Weights of a small transformer language model: RMSNorm before each block, untied embeddings.
Each number is 128 + 24 x the weight over its row's rms, rounded and kept within 0 to 255. Layers, rows and columns count from 0. Numbers have three digits each. The size before them is the row's rms in percent of the matrix's.

# layer 4 MLP down, 320x832, rms 0.0463, rows 66-199, columns 208-311
098:140122089158146144161139142110183115165126130137090068113110171144118121117106065108122113112105076160103119141107106114150110110122131113123158151146117130162147130152107162126118185139115128150151093122141105181117108132112206147097125165127156122142123155073127136163096114126147136095125139112117119120125147
108:194105136144086114136103114128112122143136134132127132137105147104129150147129115141124123148102111096138122102121111152141062130122103114150114111121101094095123151072131132148153156123117095117177158129153133155106131105067111122147091153119124103111122098132098120152093138116131125117111140148089138128145182
105:076158050121106142104183118099098141157119137105117076118128126102118126154149122096166133076142162134097122136145104085127086105103164124169114119089126104138088092168096097079153154192159163185111084165104123134128166133138146116076130127142148095097112138103143124061122133143141137118152151152116122127092114
094:136147101124142149116100175129140163129153091111088111138108116118120121110168146109107154091120101138158146111106122129128129100146127125131102144127141127105121160137151094118127129131088148156127161132116157089122157156187078097111124176119134137109173112095099111131159116090151137127107135117134102070137164
098:118157103093141139140090105127155096128148113138108126154130137097155140110144088078120115137105082113077138130101093184137148103132147152141136111167130115158136132134126156126177174123106123087143116113137100140145094120109156140134150135122141118175128102118128124126078151106151114173099095103154128108115159
101:131153103121156165126130081105095126132153127127072102088118156144121127080113146099135124144144104136110123156142138096082135140127129107137134142092149120123089097152138149123152135145119111160193134164071122127132123138124189131122080122119149114177109132123152104133125100153122139149121129136135124090154124
096:133111140140174153143096124161092152041115121133132145122187204104096109119163118130145141138147114110110090139106130147160107166138150112076153092133148093107081153129152131124151121186151157111126136136129136104131139121175141115147124123153132080114145101163139131161144122146151128183118119136101161143141109
107:096153127169092125139102119155132134108134126126100121116130145141137151123091167125112128142133123111169155152146083123108090159107143157102132172143160115156176117161161166152133150148152124147099172097130143103133140095112133092129152132119142171045136106132090134159110187097140123133099170102099121129157132
101:158128149124123125168126137157118146156131106132083132178112104148160106128130168141103146119127139128108151153115120119091095158124136129107103136118153137144145127129124174126126117144170136123130157076133183093159128139094154128126125147143123093130137113144161120156103098156153133116115143147143152153145091
101:096119119130111135127093189128153187158104113149145153101116136099140124074131150151112109126115094142144115161108112188132090150108123142119150102160099106157061136154117127095114126140097117117117141105153142140157185132107144090162109126119120110126088114129071102109151135088134130110143116112141123104095149
099:162105118151135093079123107143099156110135114118164132118088126129102149136129163136126105152141145174134082144117104121115119133176186121100133111128146164157135150133123131087084139147123130173081102085114130050117146131140053087127123146116111080134159147113159140126112119121118129119149120116117138163124116
099:121108108134100089131129154120116145101144133126139086102109077083161159155153141139162167132126154112165102114117097170112114133151135109124143171127093171116145154116098098096110119148091160166146138106151143083118159120140120140069102172152150151129114146127152104092102094161143136168122142110072129156132171
105:092085157145128153113173108142127149113172145100158138096140080121139130115148152116130117128163137153105140101140140118171120111089087092151143176144100117118135122119150101158112115181093124113131104149133176107157119121141124149129137159130112123150140152139152160124105091140164129079136146149134124155107126
098:111108103133141138136107155134172154150074170099124125125110130161136139076128095070134139150116109126144151180100145123136161114162103117154130140124119113130148143061091151138107130143141128139181096156107130126136133087177109146152125165106156128117113135118157136173131110171146135134086123128130089105112100
096:160128113125146134123086093144128112133145127091161135194132117109094161123185144115151094135151089110143158135130122140116153147123126078138134133112177092126115150171163108119139116136184155074119145148129219139144113123111200138134144157137155125113118102137095125142120130155122125107074122135134131089153127
099:125083145113147138106107172141111126126136150115112089139148162110146098123094139146149152135112095131188136120104126149126108128133101086118113175134133147104097138157154169120150150128140125092133072115120143114103133070148138156138141122107148092119150132103064137136145069133122125170137154131119133109159154
101:149156111120100145118123120112129132122144129111125095154093129165124141112124169116173133107131091148189129158133113135123083116165179145112084152130148106136147130128128115150133100136092146120164119093153124135126146082125113141154157142114123116134136093138084147129072112132126133102113117158108103125085155
100:120110080110110174125132108135138122073141189133133135135118137118139134146138118175102158133127130124111127159112100143147155160129160121120120141162149115129151154128094099166116133155101160157137133161086141154124091125107154131133153172131137162155133118145133136111164081152105117142099117103151131171094116
103:134157192147153138098132162129180122119087127105134112086147126142125115147151128154151158127181144082116128102107136130141137178095161141117172132121112107087157130103101110121095121149133129130129133110117136097127105123083138097156124094148112077105159133128147089065087149081141126092161136154130145097141147
103:112152148093169203121140133155124141105151131138126070092135118121143172096080146159095125144192106155099145097101142095104148169139148161095189090121135110119116146108134112139138133121124152114129128142099109104105115092105150140088128149112170157125093148150137111138151134109127126110109084129117132118123120
090:131123124103163135147115095097128100134106097123144093140191142051118105131141127072116136138184147071141132166126131159110130098098118077096125126144136105162129126169120116182149146115110116133177111104136167131136107119108111144087088118144128123174104080140169120110135077087109138144147114120156129140139124
095:085152106103088118165165124102107143102076094104129119118069133113128132145128076119126125100142151133182123104146101105087165159135153137157096098105128198181140174107122141153139131128132132113097169151088200133115126125119111190103153164159137096097076150128151125141161117116135132134104133130157127115120123
109:129127134121135121123161173090134126182132112126159126118135117125131157123157113153118115107158127134183137136145132144147083140111094122149154128163109128124117093139126106124120159152122155112126114158126156120110128144129139122147134134122152092104134093148138132123144146130079126132134141110130115115093156
099:129076168137139122144119099109161167106124155111132079153092114146099173124131093157186106161151131095075127107138051119106115125104128118082139113100089163147101124116113169110125124134110141127109097111142068118155120093164156155136098118114133099112139128119134142094104173111116122113114125118126179109154135
095:122118125124146125140124123121158094113147153132142143161122120152164164133153118114146144126106106112153122131119109103123103103164120142104184153122139136101152131141138167125104106144090159166170151164097091134172092191153145122110150130173100134141084146123122100122112149113109144157124140151166168129134134
097:106155134102139144088140141153165136118119116129137099154176145093134138109113108137103116113136086119094142149114103115071168132129120116099130077115142110102125163140107170106128147118126106123103105078160178154137100180080114127122103125088124137116148115110124102068129162113084111166111146123134124137111078
097:125123119127135128159131118120139115130127112139131140133138098091115156128127105139120125114109119151149112172119117123145152130120141123154104132146153177158136099102155110086110170144133135141110093126107194103109168127151135109162086115134106103096130126150114130119126134102137122173151097109111106134136131
100:117112118126111135140096159160103157089072166119127132103136134105125132123086133122164125164145140129134157150158135147111093087101108140112154113137126095140133120101090090108113178149122116137095097090165135162121127125141173120152150121132143119142176175138133134087102122124149133099102149130115113143140111
101:149115142095116104112085126098166120145189138109094101103152131167134120136093096100118117120124147125126121156143110146113125114147110098133103138142120126094135126145111105149161145101122132107160134077125116135146150138125164134083114161121085078183124151100163124145094135163097126129136140124125152105150134
101:107154114144127120157183092133086142126071205138081132166119110085158113155161100120131132111129174098138101142089108173100117085061102109169107139111117189143125092082096101156141128067148121124121140104138081085122136109146138125087140155143081143144132139132117128063118079108125140133104135151100126161124109
094:114122155110107112085100161112127123139155120121144159117130125088112096139117105127146120117147109102122159112113096117121136141138173124084134128150098096116134110154130141097160151133100123125101131118168112119142164123115117152187092113088147149173137101161126144131073152138168118127143151121157099154126135
100:125108131141141135109124131139163140091200127114128113127098118150127115118111138126147136126084112126172168169097129090137095090105086140154128112117132124075143122145154119131088137088150125138134127111145147112142180127116097092178158150119124108125107133155072082136132126086110142138151092117171155129128129
099:098111142104133130086115123134100148130134170128149087102126150069108130118128144128101054119145154135147128081091129140141116146124085109150099106144127167150153080164095074114145102132137129142113101138204172095124141132130105064141121162142146114143134112126094130122119112154153116111073121164160165117135115
101:154169142155100115125112158123112113117124073144144118102135112128105134124127114154164107172162146150139141155130135190099089138112138134188193081120124113143146150152114119144148112173105101103159134098110111096119108117073154147155092124167140091126089092133167100149111125083086124108128130114140129142113068
098:093127124129132085121156114139095126114105119109148094133150105124119114134124167090128158144132109104142037135145068117075149121147161131169139158125115155113131145121123121163147160125111121113104112172131168153164126108162143145097125177095120158116133110116173136137100126135135128111125161122151123142129122
096:126151113161120110097131127110128087106134122162108097100114101145112106126146123161142109137133124097101150131082110112136099131076142138111110159141115128109159130153094129098103080147087123110075179140111108178181148115107181116157132135115151145160119110116058086121114143121152132124186140142180167097120107
105:124158176181113149130126113146140162113109142135106134124137167106125153128170137142171143117117079143130120138110179108157063149104191136124116125141165119157129151115106107132147164082134127152086133152128108121120133142113101119155131116124114135142147138122136104116121089145136121159161167197091121116148111
102:161147149155129112117150155124128133107119149138112081138128126156111131118149122133163098095122153149170137103124100126153139159092147128119103105117142141132116127088129107162095119143164130120121155156112128119166159145119173174151109121142138127109173157140135138129103115125138123146144128150106114141144099
098:100098093136127115123121124157144144141108114130123119121135102137123130140091149127126131127096162161103153124138183153128109155165132172124109147148168160139107129113135103134157131105152131103146133128106159082139140144091121122102121114087150148130104089173138125165126146094093142125130133096120106138127114
095:106152128137141088134121120171147126121148150163120173122142118150113103106094120152138139170167140131112172113121118140112157138168129127126120110140152146141101127130105117124147158172120094141124107141122138072118122159150143130188131107126153158106129140096108146131095120119150126190161159113115097118092100
096:143109134115121132134138143131140117151150187137135123099120131111163094113094110135137146092119144148129142145125126141134115122155151110126122127132138168149139130098168158090131110142162122090147140165140141134151133120100110100102176087165162147126115071176128059138125145134143129108121136137144127086128151
104:101165128148116101122150163116126078150082086137121126123115154161088139139139154161108116154163101099103128094151120140122128114123067157120126147132111117123132109096147110123112144165131103106072114139137083139097108133095160161136144117147146112130164159140099092136091120115149125160125155119103157086093146
106:112156136115124153139152108156104119100113142128137122126099127079179096097108128109089143090141097121125145131112109137107109099106144096133163095155117170119132150181109089102121109123128169149138116125097106127163095102157154108087157124110127147129136146135171098104159125142107131113125149118116126147115081
102:135137131141148131161116157142162148110141099125140104066099157165076187136145144112115085117090126087128131143134121173127104157139109102136138165130157115103155135090119137127121093099133109135128132101116096126109157136128149152138073111140129136171165135135136166126123123146101128204130146099136166150090127
100:114115139132130126117127095146130161161105154137129146140143168146159159129153141167141179105102094082128104132161172156081121098141129101117145143112108135129125095126145119121128094106070152110151106123161147104137101142118112177110137129131103154151138131139154139127129120104132126171115123151143141117130121
109:146146162136108128112135141150108153088149094131102176107163140131112138138124138128137146098111106094062100126163128120141117130157139119140102126139090106118152144083110141103130125182111107164082093100140111131093109131128122178179100095110115135124140116137142169140090128139087130124108151082165107153169137
099:124108119166101116136126134150103136142131112094172102111109127150127139148109150108119121102139112116127124141125127141099117177100130161107114122108121105154094104126111104146125164137127119118116167165131124154153158160164133145108120152119127168101129113085149114157119185175123118150110118134150093098155118
096:122137106150106111152124119142135143121134102149124133127112138152095120122122105072148129118083124102179115157166155146129093145085099147161118137123137148109127115148164158086155115128081118148184123144151104087089117134133128133100168098125156140139134146148141094129108137163121145155153119153148132139153132
099:130118121120175090108115101127167119154107087127122115113124168149128116126150146161146113111126145144114131144095145156178168128095086136135165098159155126111122182150141100103125175110102159134144126125156113090128131161100157144121121149146154167148121091089114134160080128093083121132152174163131146095153136
101:180094156120102147084119106103145087074151097117136156113142131074158113139112141154172149131124150086190093113148126100130110103080159130145101145134103142108155098148156113112166175108117144127137099158154133192118124120182087151142135088147121122126154131116145119138127123099112124129148134138145098137164115
096:094105083099070131145089128127139120102108135114132126102100138116132151107136144102157129114096164110194141100141144134117128138146133105143143127119131111127151120164109115134131116094106139064153167124149151168129119126091147095137131116184093155152106131144163112099120190154116123149081158103121158076136126
102:104130116096121140155125165177135165091115143147144100085091180166127133102125197133137120125115149145171096134096106115162094096117090115126125099139140137113143112104107108103183101112099152144130131072127148088182161114107148129115130159128110132089141133121164123142105117120122133123119151118172144149145136
099:185126095111137098095118121116083089112153084140126154147138126108161140107119146128118166111124123134132127148115091118132152161113075150145120146133125141108151145108095101097180098155120102110129116162098123138141145112101096083103128135120154124096102110157133158191145160120159122159142128123157123139126113
102:153151123127113125136154107136143094168087104133132136151127113099110138113135116132148133150153130156123087126158089115123149148131172145088097129141147092143136143148095171062151130154116128145103184145086095111096083152143137145131125132154117127129122118141136069121132124085143128115115126127123118143148096
098:120127115129111131139105118138133107114089109100148076140102155129115131107108122118150141163149142131119179097121148130105139113139133083100138162107117150151092144140094179107110142081143135129113115137116046120110085134064107143126120160124150120150085143186135147105131150116100119125104088093153123121162111
097:139122178149137168146133112140148109160103120120112154171136101140149157116125109119173133131163139105140156126149096138138114115112151141146129121104103143156086092116125159157182159188133072112144120099150053151107139108137106146165120115112148144139109136126117144110129122155118137122141163156085089075104110
099:128149159115138101110117112142100156099177177128153105099114108140117144108107152140108073147132146115131119111150159143152148151159161111182134127164133140151126135117090149073105131095132124142128157117193173141119086127086111123153101152076130127096135149117084142106126115119147135116092105119106105160110125
100:133126131153129120159118123147143168175107129120114110155070157093112137103117123141187140142165110136166127110104084136106121128103105116102120151116130176106138127150100156160124146171136096143139170116150143185113138113135062110107127134147125141141123156136129142163132133163115131153124120139124097164158106
096:145129105111089130143150114104101122142103129121104157141140160143162101096163148168157142152131119146128111116111154144125122106101118118138108170134154121103110135128081111168138115171121088088125119133109114151123106161091109100126110123108135115120081165134130149123162131110095130155139116136123163102109127
105:120163125114167125160125115135154138145148114112122157147114104147105116165131129132144107113121115122143128142121142130111137131127154130131097109163101151143156172134128097118146142140140162163085121153132133100071106156132149087122134127118169168162141105123112133078138134142129123109179113113126154151098147
098:061121133124130132122160120161134177107117121112093095097149185130101177118169112138152142192127103117098099127099115098140165131102134095116131140150123120162111111134131144125137139108121126137094147113104112133140105073123111088128129103109131122092168119120145104127175164104120127115137114081147118115135147
090:134093083136105083090101105133129123149138140131135128119120150126126135114162172144074106140078141100114114143147157103173132111124101117149161076136138113051158128140113100114125144103136124098136123073177152140111127117134112130107131093135142096094136127156119155131110146141110128137074110129078120169127170
097:110115165124134157132096124148115124138120148146167150126121128142089125106125153137121141081101121117117132129138152092132111115121129152099141121135148127148096101100138134090095131101107142170089118136126094097119087124152186158111116112134083123158130135167110125104138105144091130121107125075175152119158117
111:161092137141097081106115173119148149122082081131150120133141144112123095137091139123142128119125150132124136114159137094107137156107127123109115121161149133125141114111122120080161099132118116083089124128136108130109135084097115140130133121123129093149149147094095131137069126109128147131180111152121155172141167
096:126130139150109146133145143142107137128132127092104138160111116141122110135137138149141113139147064101109133134133132118152125120154151151119152117130089098143146138156121147141145128117145141094122140162087127127111143170116103125159121110108121140132123158099102098129138156140127135114118160125159141131159095
100:126120125113153142168132073122139088138108093114115160145131115141127116114105089158143156136123139108115136150152132107129164132156164137135105131148166153105118132119144145106154110104086128157125087099130099148148116144137154135110137076167147128126136152126155174117130091120065135167119149122099158150132145
090:100191171128117153097125144108126111099123138138149128089137073115138149123134111142180150130069135176127157138150140109142103142097134114151125100092102184145114119115126175170158107131198124094134161140161115156100155124052103109121127128114118140113116103138059121138135139124124131104098103111116115162150112
096:123125176108141130121099148122074125124090136088151097126096093125113130128096097112119120142096142117117113122164154163124112106098059135167120100168164141109144136084146115108096142122123159113196127143112136134124152117131144131094160123121133119147088104127078142155097101099125134076070146162116122127174148
097:125087105135163085128124153157126141132163121127112109151135141078086075180145138097117106120145128118155195139085108103065095135073113150121159162133119165108125100108153094161126121112149152165105121111107127151136128122131143109065104157172154160114154092117103122124150105115147134120139112108148107141144152
099:121108090148130097156079118098119111097111119104147131128150114135123121125154098156125104126106113110165152164142138125107121154150127155103130134125120115143158137135081133119136141144096124106136177099183094151114173136078125146116120157122134148136150151122124133135121101187081104136112138160125113159131088
103:122142128131143153097143065082111118105161122145153144208132146107112147125070167093119150124100115130103142147122171151086153123161168103136126152114116064104100081103137133163111130107157165159109142138122079153135129150131094132164094113192130134141140136136117133135147150130168118119112124178131100134159137
104:104099118153093095112113161114126109149108126135141147099132130187128131106151138183151142160076110145131132192135149130134115157127123160100128110119146108121131078078140147119116146163126111151114129150094131185119147156141099180162153144141125129127184130185158156128114151100169121149166150104129133162180157
103:162123109111148139146131121124096169116142129121119123101167110105130138156186186160108134101084137136138140123142167127125146150114092127119147120138126145128096085105118115160112097142138109109146140145108131141111105143142093129173132142083141125137122088096163157178088133102140114143178121112157132158128128
099:163118116095130134137144123128158089106120162134128144137119164130129165136149165127173126093123103130136098128147101141138118106117136081153090114119118099118108126168118185116115128124137143163107144115123137105112149118146131107157133159096117100198117123055125145133125158138135133124144157101144128120101112
096:145123130114139113143185160129149124134116061152143130161198117099115113117105156124128133138132151135173129100144125136106100101133113104076128107122144125117117083111094084144109122144111126145180150067129105158129099152188141137115118135154106090113128168172185140147156116149115126148142116159116105107140132
094:142088082140143138151077160153179107130147083134110153178130112140137123129172138115086107103094140136113081139122129117157136118156133115144124125107150145137114139148134109163103118166094137139112129138135174124154129149078110162144104113151122147165141137114114165148098138125156132103166119152108109124122136
107:131100072113118159113145113155132129081158146167115114114129159133121114132109145196154117102119107143080117106090164173127150169144114148159114088146129126148154144137135103130143166117139142160214146139136158144121078083110111134106139099065112135122128148100114097136132116104099138139118123143128111082135154
097:147106106121179150157085159122119119133096106104130163127133171137121153132102182101119121143111092106139114193161145100102090152081071163086132124131080122109151142121164135145147123131133153138138112195144094128090190141140146122132139120122111138123123149090143155152119115171149136148062161113118126131200152
096:137137150125132149148159099163145107146163142126137128142117131118152119133109171134149148070144061180118150162144100122151108141144088173095116102122136125144132112141121144123125170139133149099129160160112116162112128144130092115150172132145129136128144130103097193130108099115156124132098139141073123132111133
174:071133122108129144180116088112140197125126137139090149080108117130104094137122125146126126105079112138063149133126159128133107131193151172129107142157112122126130130096144106108121114120146129162145137124147180145183086128124132106139116138103157119127154141105167091143126163143120123145119140122132158122141143
097:131104127126157129143116138166124140131122135144105102155106151102163164099116121118111123130098109135119125132101123158113123119131129135191146109124141143106133153107133126097111171153145069093089095133122163119147111140113138150165093154137170115133137122158115106076142110141136120122106150120160068099169081
096:143124157151077125121066172132165138114112113146122129107161103147116096118138152152107108072122152173144092139123112165125148102156111113110121133134166159117143157123112151134124159118149112117145148134048146133118154145085152128115127132151105145127124172077150134137100099081124136135136130097115151104142139
098:141103122119125140122163129147114146109133135152144092119145142083146129177124156102130137130151171141122106168122138122123136111121142109095114098108123129142127132105088119129150145094183152108072149106134168149097106143155145130145162143096131114143134111124130131166091116135148124118113127152116137139079114
104:145127166166153126151143127139159103130103097110130101143126139113152133117157147149141109158162150133162141099082125148114104138165148101123142110112155113103117130099110156083111130127172108106114095171149118141091192170101122147163114117111117139109136159147141139140108079080145134107163150096164134155101121
108:145129126134146080134142100140124098098171159138108142129146075155111203155112137088124139128183113155167107129104117081105114162116120118136102155123159099097111110123106133135154125136165112094159148140079126088148151137174122150142118144166136150146166137106190146162147127152110116149121126135163080143128127
104:109099147092148120157194146135105135051165136154105094149097124128173186098129124128121155158127122162128100119071111123123121137085140137096094091120158138096164085094137124164132117148152106113071137148133122129108167134141106140119154134129123163111141083107105110088136136131172135108121099131127127118133135
100:087125124128137096153117099112117106137108099125102109143110149198159173124123136137134134102170144159129152158126109148135126154117143151137137124092039135149122176128168107184119151129184100109132094111105108128140148090130124119126116105125133092133130180153127206147152113127103115179153119148108132110140108
099:129113124147106131109099119075155163123148139142106124160080150162145146115150156150139168133141090096108177149132149151150154197160157123124129108138101119131148115120112126111100120100144121116086163131113103124106161077126149145093151137119138133082114123104108103182135167117093118118137132162150163128130149
105:124131113141087122121128106081142144092184134109142094169127142156136115117089142121136115077103101123143184101133113118119065104174145132180150127100120167096108095171104128143116147150139105097131115119087128176142118150119111143112130138125135158115158140115157146131126142107088131108116135134177110118136131
101:096090133146143143121151126098137136143153163165106107114113142141141115113154144100115133123152107168105081153131115167176110150107105139117126135148105115084128122097164123121150130119137123105102119138120110134165147163098109111085124140091129158111126115126122142136103104139118130095139139097091139114155138
100:130180094175149144096097114082080139136104151144163122142206129120096125114108123131137114084135086111151128131164117090127130083113117100162147123114110115143123154125164142160120077127145136172134157166109130130165118105106118117113118143129146137118127143092149105141122136119166136163137108155145120164134107
094:148086142143096150103131141127121156159123097115138114106096093089127107133138144101109112095112114151118167137138125116139145136115120124133154137174131124182127156148145174114132127107160098127113123181135133160111132114146115125157129152102108135146159154112072152121059141110111123101110114150098122096127132
098:102114090123116148117150136091136149110159151150148139156138147094112122124143135156165122113123118140091137131148108137168170150139121110130143142114113167137157100094123122111133132137111142187163149124128134087121167139147110139133140125117138168111130122170072126135149139135118119135130128125119142159136131
101:124085175156124147119105138102113098129159068151105107141148169147142091100099111133072112115134117107155139107128177101154113129096136151095100104112126167131120101145091134149103110111138145132133114133074120182086128118104128110160173164161125139183112130137114077141167135137113125144144126129089140092146135
099:112144174140163173098141112084135123138077147118120139183126155159146106091139166146154126098123113111117123125123155149151075125116115128154117137111098138109153099092158115131098165109162152125167162120189118096105129128147084110131146152106134091135165132171109141117138144133139129151101104145106175123136150
094:119120123140109134137124094118139126170061170151138157130179144095091111112137122159145120104132076177115131130112163131139148118120136012143110168105168141106146118156159108115122120130129168144123159111180144150130132099153150124109118104110108133108130100118157153155091093152143122121123129101114102098134133
094:112116146149122102108159137127132163110153095134138116120087144162159100157129163124131095118096110132136110134098130121142128115096067119146116111106092085154144103156153137136098124110108104105131147084105081124106129129137123159131132169144143120137112096120162131139103117168106128124108126108138145147166157
097:079119151124123133136127137098165117123110155129098174118113096153139144125148138130137137143155129135109150118172126117122098161146139122146103112087118139112126187119116136167094093119135099152153116107129133135151143149111117159138124141122112105152128192135075128095149085130147132131106112124118141124142117
101:137097069169125157095127127111135140135163157143137100132099134159150121168131156160109140187141144125149094107096123147136138139121159126058108152142138108103115126090127115130140149096105136137103146135150107135103092110139140116133111119134129147148106072137115109107097123129103120116139123120091189168129119
093:114085142152140097137142165096156078144116136150130139142171121103115114169115114183168090118136133113151153106151142103114128125105149113131166128092125113166123159121116122118131143178161132149159136102166093106088183117152123111175118125148128132172142118164097127099132122127117135158136127161098119139132132
095:109155109121141164123157140150149075077158122107147129132160119087108097143100128139103135128131103105110110096133090127107104130064113126124111103127125182126121100089128113173092109132145155120175144153078135155127117107145089138125169126117150130156170157126146134128173137144103136116142121135129118106113148
101:088115182136129174150138107117139107150131089142141147079105133135141140118111120133172141133152124132116114103113142137096085114106144123118136073142095122113107104109131148098142154145156148139102140158166106141105119094112145112129151128128167100132116142149081121147104170124105133151110109121170130120120099
105:104156129106127146129129125163121137130129135141100152101093137150096114125116115119128150122158119165141132109103084122124124107142149102143116139104159145128138127142144131115127093143118062174129139112146113156144173138104120099147124100085136149124157135139119152084127132111165117150147142126087148162115068
098:166174129134113105169136133166127097126090128129140115108100131092112090145158116132176096188107141103116101136152162115155164141092140171135149106140119143093134115145121145099119101128152189107145143125134137101145112128126105134153113144143130151108162104157125118110114123144126128123114161147126145173102114
095:088137126172148137094098125112141157102150179134138100138110127124142131135176128109146152133154127118109129130132167064132111126124125126152112143138114105130170129162137166138132101131159121150178148123134121093174116082140125093096127141126146099131134160075136110120120115124125136106110140166144142153114137
100:172104155105098121106125127163130118132105122164168130127138134122082091177166113153116086122089133122124175097148104186150179132119157186195125133119128159128117149180117122091123132116149153139115104130163108135137065115091133132127115126116190118090143084149102124122154124093103136128178103139116117161098121
103:139127102161107132113176160105078141153125171122100091135148093149114109163119080136110111151108130122181111091123131152125107113115130149178104155130144146145120096166151139144126129116159157113107134112100098105095112137112126096144145125149141146136118152178139093122121118122150130150159106126105142095080127
098:104096127088143166126096110161163110159172161119144124109110123144138104103110131138099125138105121120151126102131140101143126135159144141150138137132163124114114135152153081088082094127155090106132078145129142143119105173164158149113138117098117144089115156095125129140141155149113133118152125107160153126108128
098:149130142090137102104145104113153126183135117134183122157126137133144158163130124096124111129118092095143132135081166119121115135132115136130122141158145109137156157153146171148138125116125107114071127129141094105102162086107070142139126166143107120138143129133153163096155092088130126124151132115141100105145136
095:092135140122091106136098100141128129105159095114178121106144114144151120120088153135131118153158144137099144129127112126112123149112104143127139102118154113108124128128107153146134160139117109170117150169111146129105135113131136127131146114110115134063101135144140170169121124100140124077121121119115070140156142
094:165077121110130149131151125167133089194119140136138121173121123093112119123127163165135133164110113111135130145129115145147115125087147158120157097110099066130075152086092110133142118141131134131124103118164129114083152118156144110115154091140100150198084123101124123148136120101156127142134153151107137127173103
099:084110109135141155147127092136119143117107109109106109140125122122136118135148136159143145142084128114168133178124122144075134126165114144132110103143119125098121161159150120083117091148140120124166154137135105174168146104164139128125124128088118111172163105152109110120178120112094132147136101164148139112140111
111:109162110121160117143133128107147121137113109122142120103128146126166120142068119174091167154108136142133118163145154133103149104159134133086149148150122086136146097112102134121121117114118118122111134140091117150138154117143143131135116060154150142152128168116126145117151131091117122148112123122128111131110104
096:112127142145167127109125112135064104084095094166112141154092135174108113136142114150121149059126165129153148127148113111145127137081140154163136083147095127149093121147145133167117143131164122126128149176077148152135106141177136116128134145121159119147105125111122142114120133110079147145140126130129127110142148
100:139114155121145112128161154153127126128181086139128086142189084126151133125098128125165105120136141128101122120131137143151115149130140076090089071132151101134083109107150128169128139111090166131153111120140143142097097106116114149144125109106152166101134130152099126160105154158147132122109143117140154183087146
102:107147094119095139138140115142147187139135099136120143145107119156143114140088124192104104144125101113123113129121158138121119136096148181159105138151114177125143138134146128123111127113127147121121106119125132121095155144108138117162146094140167159132132123154104131113162137167067126168128110115119116113150102
096:140137163113112156145117143105054144209131114085132082106121143108134130118133127116142157144116107133110143121138140155078123084162088156140117160131097086104086069103141136126119101133111098113154154116113173127100131094120121133125092148114117098132127120119136108115142151151125123134113083109129142110144156
099:175109159104163150101130117116092117136180129127098151156125132134114123166112117140147109109115130122133117142121149144123103087158153099140084154166171152076152143118111152140129158172132124143132113096168073130123148125187099104117146121176117136170135092105085118147103122081120124133084109127131097128146128
097:131132134125162121139112143153148134120132140098116103137121125146051107120119118120117148124147101109095098086165120135132139109107109142161177186089095175090134102114109118132113127154144148143123118113145148125119133127128167164109118148104128119101159129102196127129115149114147124152147106114141155107118137
097:122126139118124135108114103146128174164158123140108055148135107184100114131088104153117135130155159089123120135135146143103112118132177168110133095126098143137155132181115138129143143150147130152143101154129124094130093136103103125126116080132133138098131166139147152143102112073164135154156132168183111142152102
096:090143102100143122153114140130152162103184146161088136141109108114127144115131093091101096121138182132094195128140148138145117149158106135144104148148095164124130134147108109172150109111161145095085113141118088123103097081135138147108142151121083070124085135157103080117151127109125135120116131119187134128114134
100:117092110129127095102176111150184132140102087115139149097134142122152142103166083126097135120153094148110125099128149141163140105088103159125159094141138139132103117083164156130143145115102140128105143159174070147190174124141129130098133127145151154040156108137062116113156113116117128102126111137124176143086113
100:163138110148131162151133131140105142099109122116146145122118121111129120165121091121127098117129141102103140136120109161116135133126141112091132131109129131139132086118148138150161144098101091155108144173136092163091130189150125130120143106152135150140159148122079110120118112139119120132107124125105113099152112
097:149109177171140086143171125109102096113111110136120089127133142159129121169131104150153087117123105152132097167118079093163131133080140135162135127151126155140124067125161148142131150134129098131093139130121144140112141167105130094095168090149141158160160112141094161110092143154154124142133170113131139074102088
098:125095140155126121099143136104103094123087114127120127120101135173126136151134084167080137144120135132109129103122131116100155099136152113146148082156116144129128154103122088142095139117088144172135140123164120122102116125140110134127155098142124082134126119074105113069144136143120122167137152195150131138178107
098:115098140158148130122159155139149139122133176117142133188106105145112126109158069111154116136178088144131092136150174138135114160134130157151123141085141132123130174113116140123137164132154108148133128156119096106121153091146113168156096148150148117112138122121108126119148064116118139154125122151092140115155086
089:086117099126126170108134147141150092136147166195139120143153099143121116113137100120148118078107129121119122115125125124177148118132133130155176115121149177156136134131130120095102115147146163123125137092138135119163160120120115120113129140123131134107136125117115137140154084156130131114123144135123101129157125
104:134073162151113152093150176115121162083120120124149098153142137138110125128150155162100119103125132131127120150156098088103110149140142103168114139079126131124086055094084112118124108122077123129112131132171138114111095153120123154110125131153101151118110118139145152128137161125143128112094134114138121146139100
101:080128115098120161166145126105086146143116088114090134099116132153134129132113149134096120072115154138142135139079142137080140142131110137137114111127136095116125170132106136122126129112104152118093120170123107137150132156082148109157143107139164142131088123104122127135148154132122115141131130119166145125147134
095:128091117110134165153114160127128089073126098153124130106120171126158168164108091123110105131120130087162136145079106125115133142152165101145100143099170127129106166137143132114118134096109103139128132150120110142133130146095111144124121115116110126144131127112150129152116091144142128098077130146168126149097129
100:132115158112176098131167142136158095167122114111142129136136082112171103116125132105144085121166127141123098160164151133118108114125126105130123125132109104090092108152121099134170108151144137125130094163132149167150104124132176127105162111127153142077111146142090068101145148127140122096105108166095093079124162
094:142138101122153084122136091098105134096147115169114132114108129149135109118138090136148112116139134151136144172105144114151123125144146133118144122107148188147108172113122140127126158113115109152111183135138132137136111109131104137107101108134124152141162133125122119114118131115101129127132108132110191124147125
102:140142156115114157098123097125159163096093118103128183102102107163147146140143077128122113139149143105153128112111127116137140138140104143113139086167155124109092141168161096120100148105142165090204101153124151089137136151191128103139141102096114138126144114145156100152144103145118118101084107107109101112134109
100:124099144134172130142182158136151106135129131112122146123146126131154091097143146135111154099134165086091141153136127142138092141157110131114086075094119107116115121123147111139130149185125119152111101155107099115141140103123171131122165133138128129137112140170146148112118159118155136141103150194097124111139123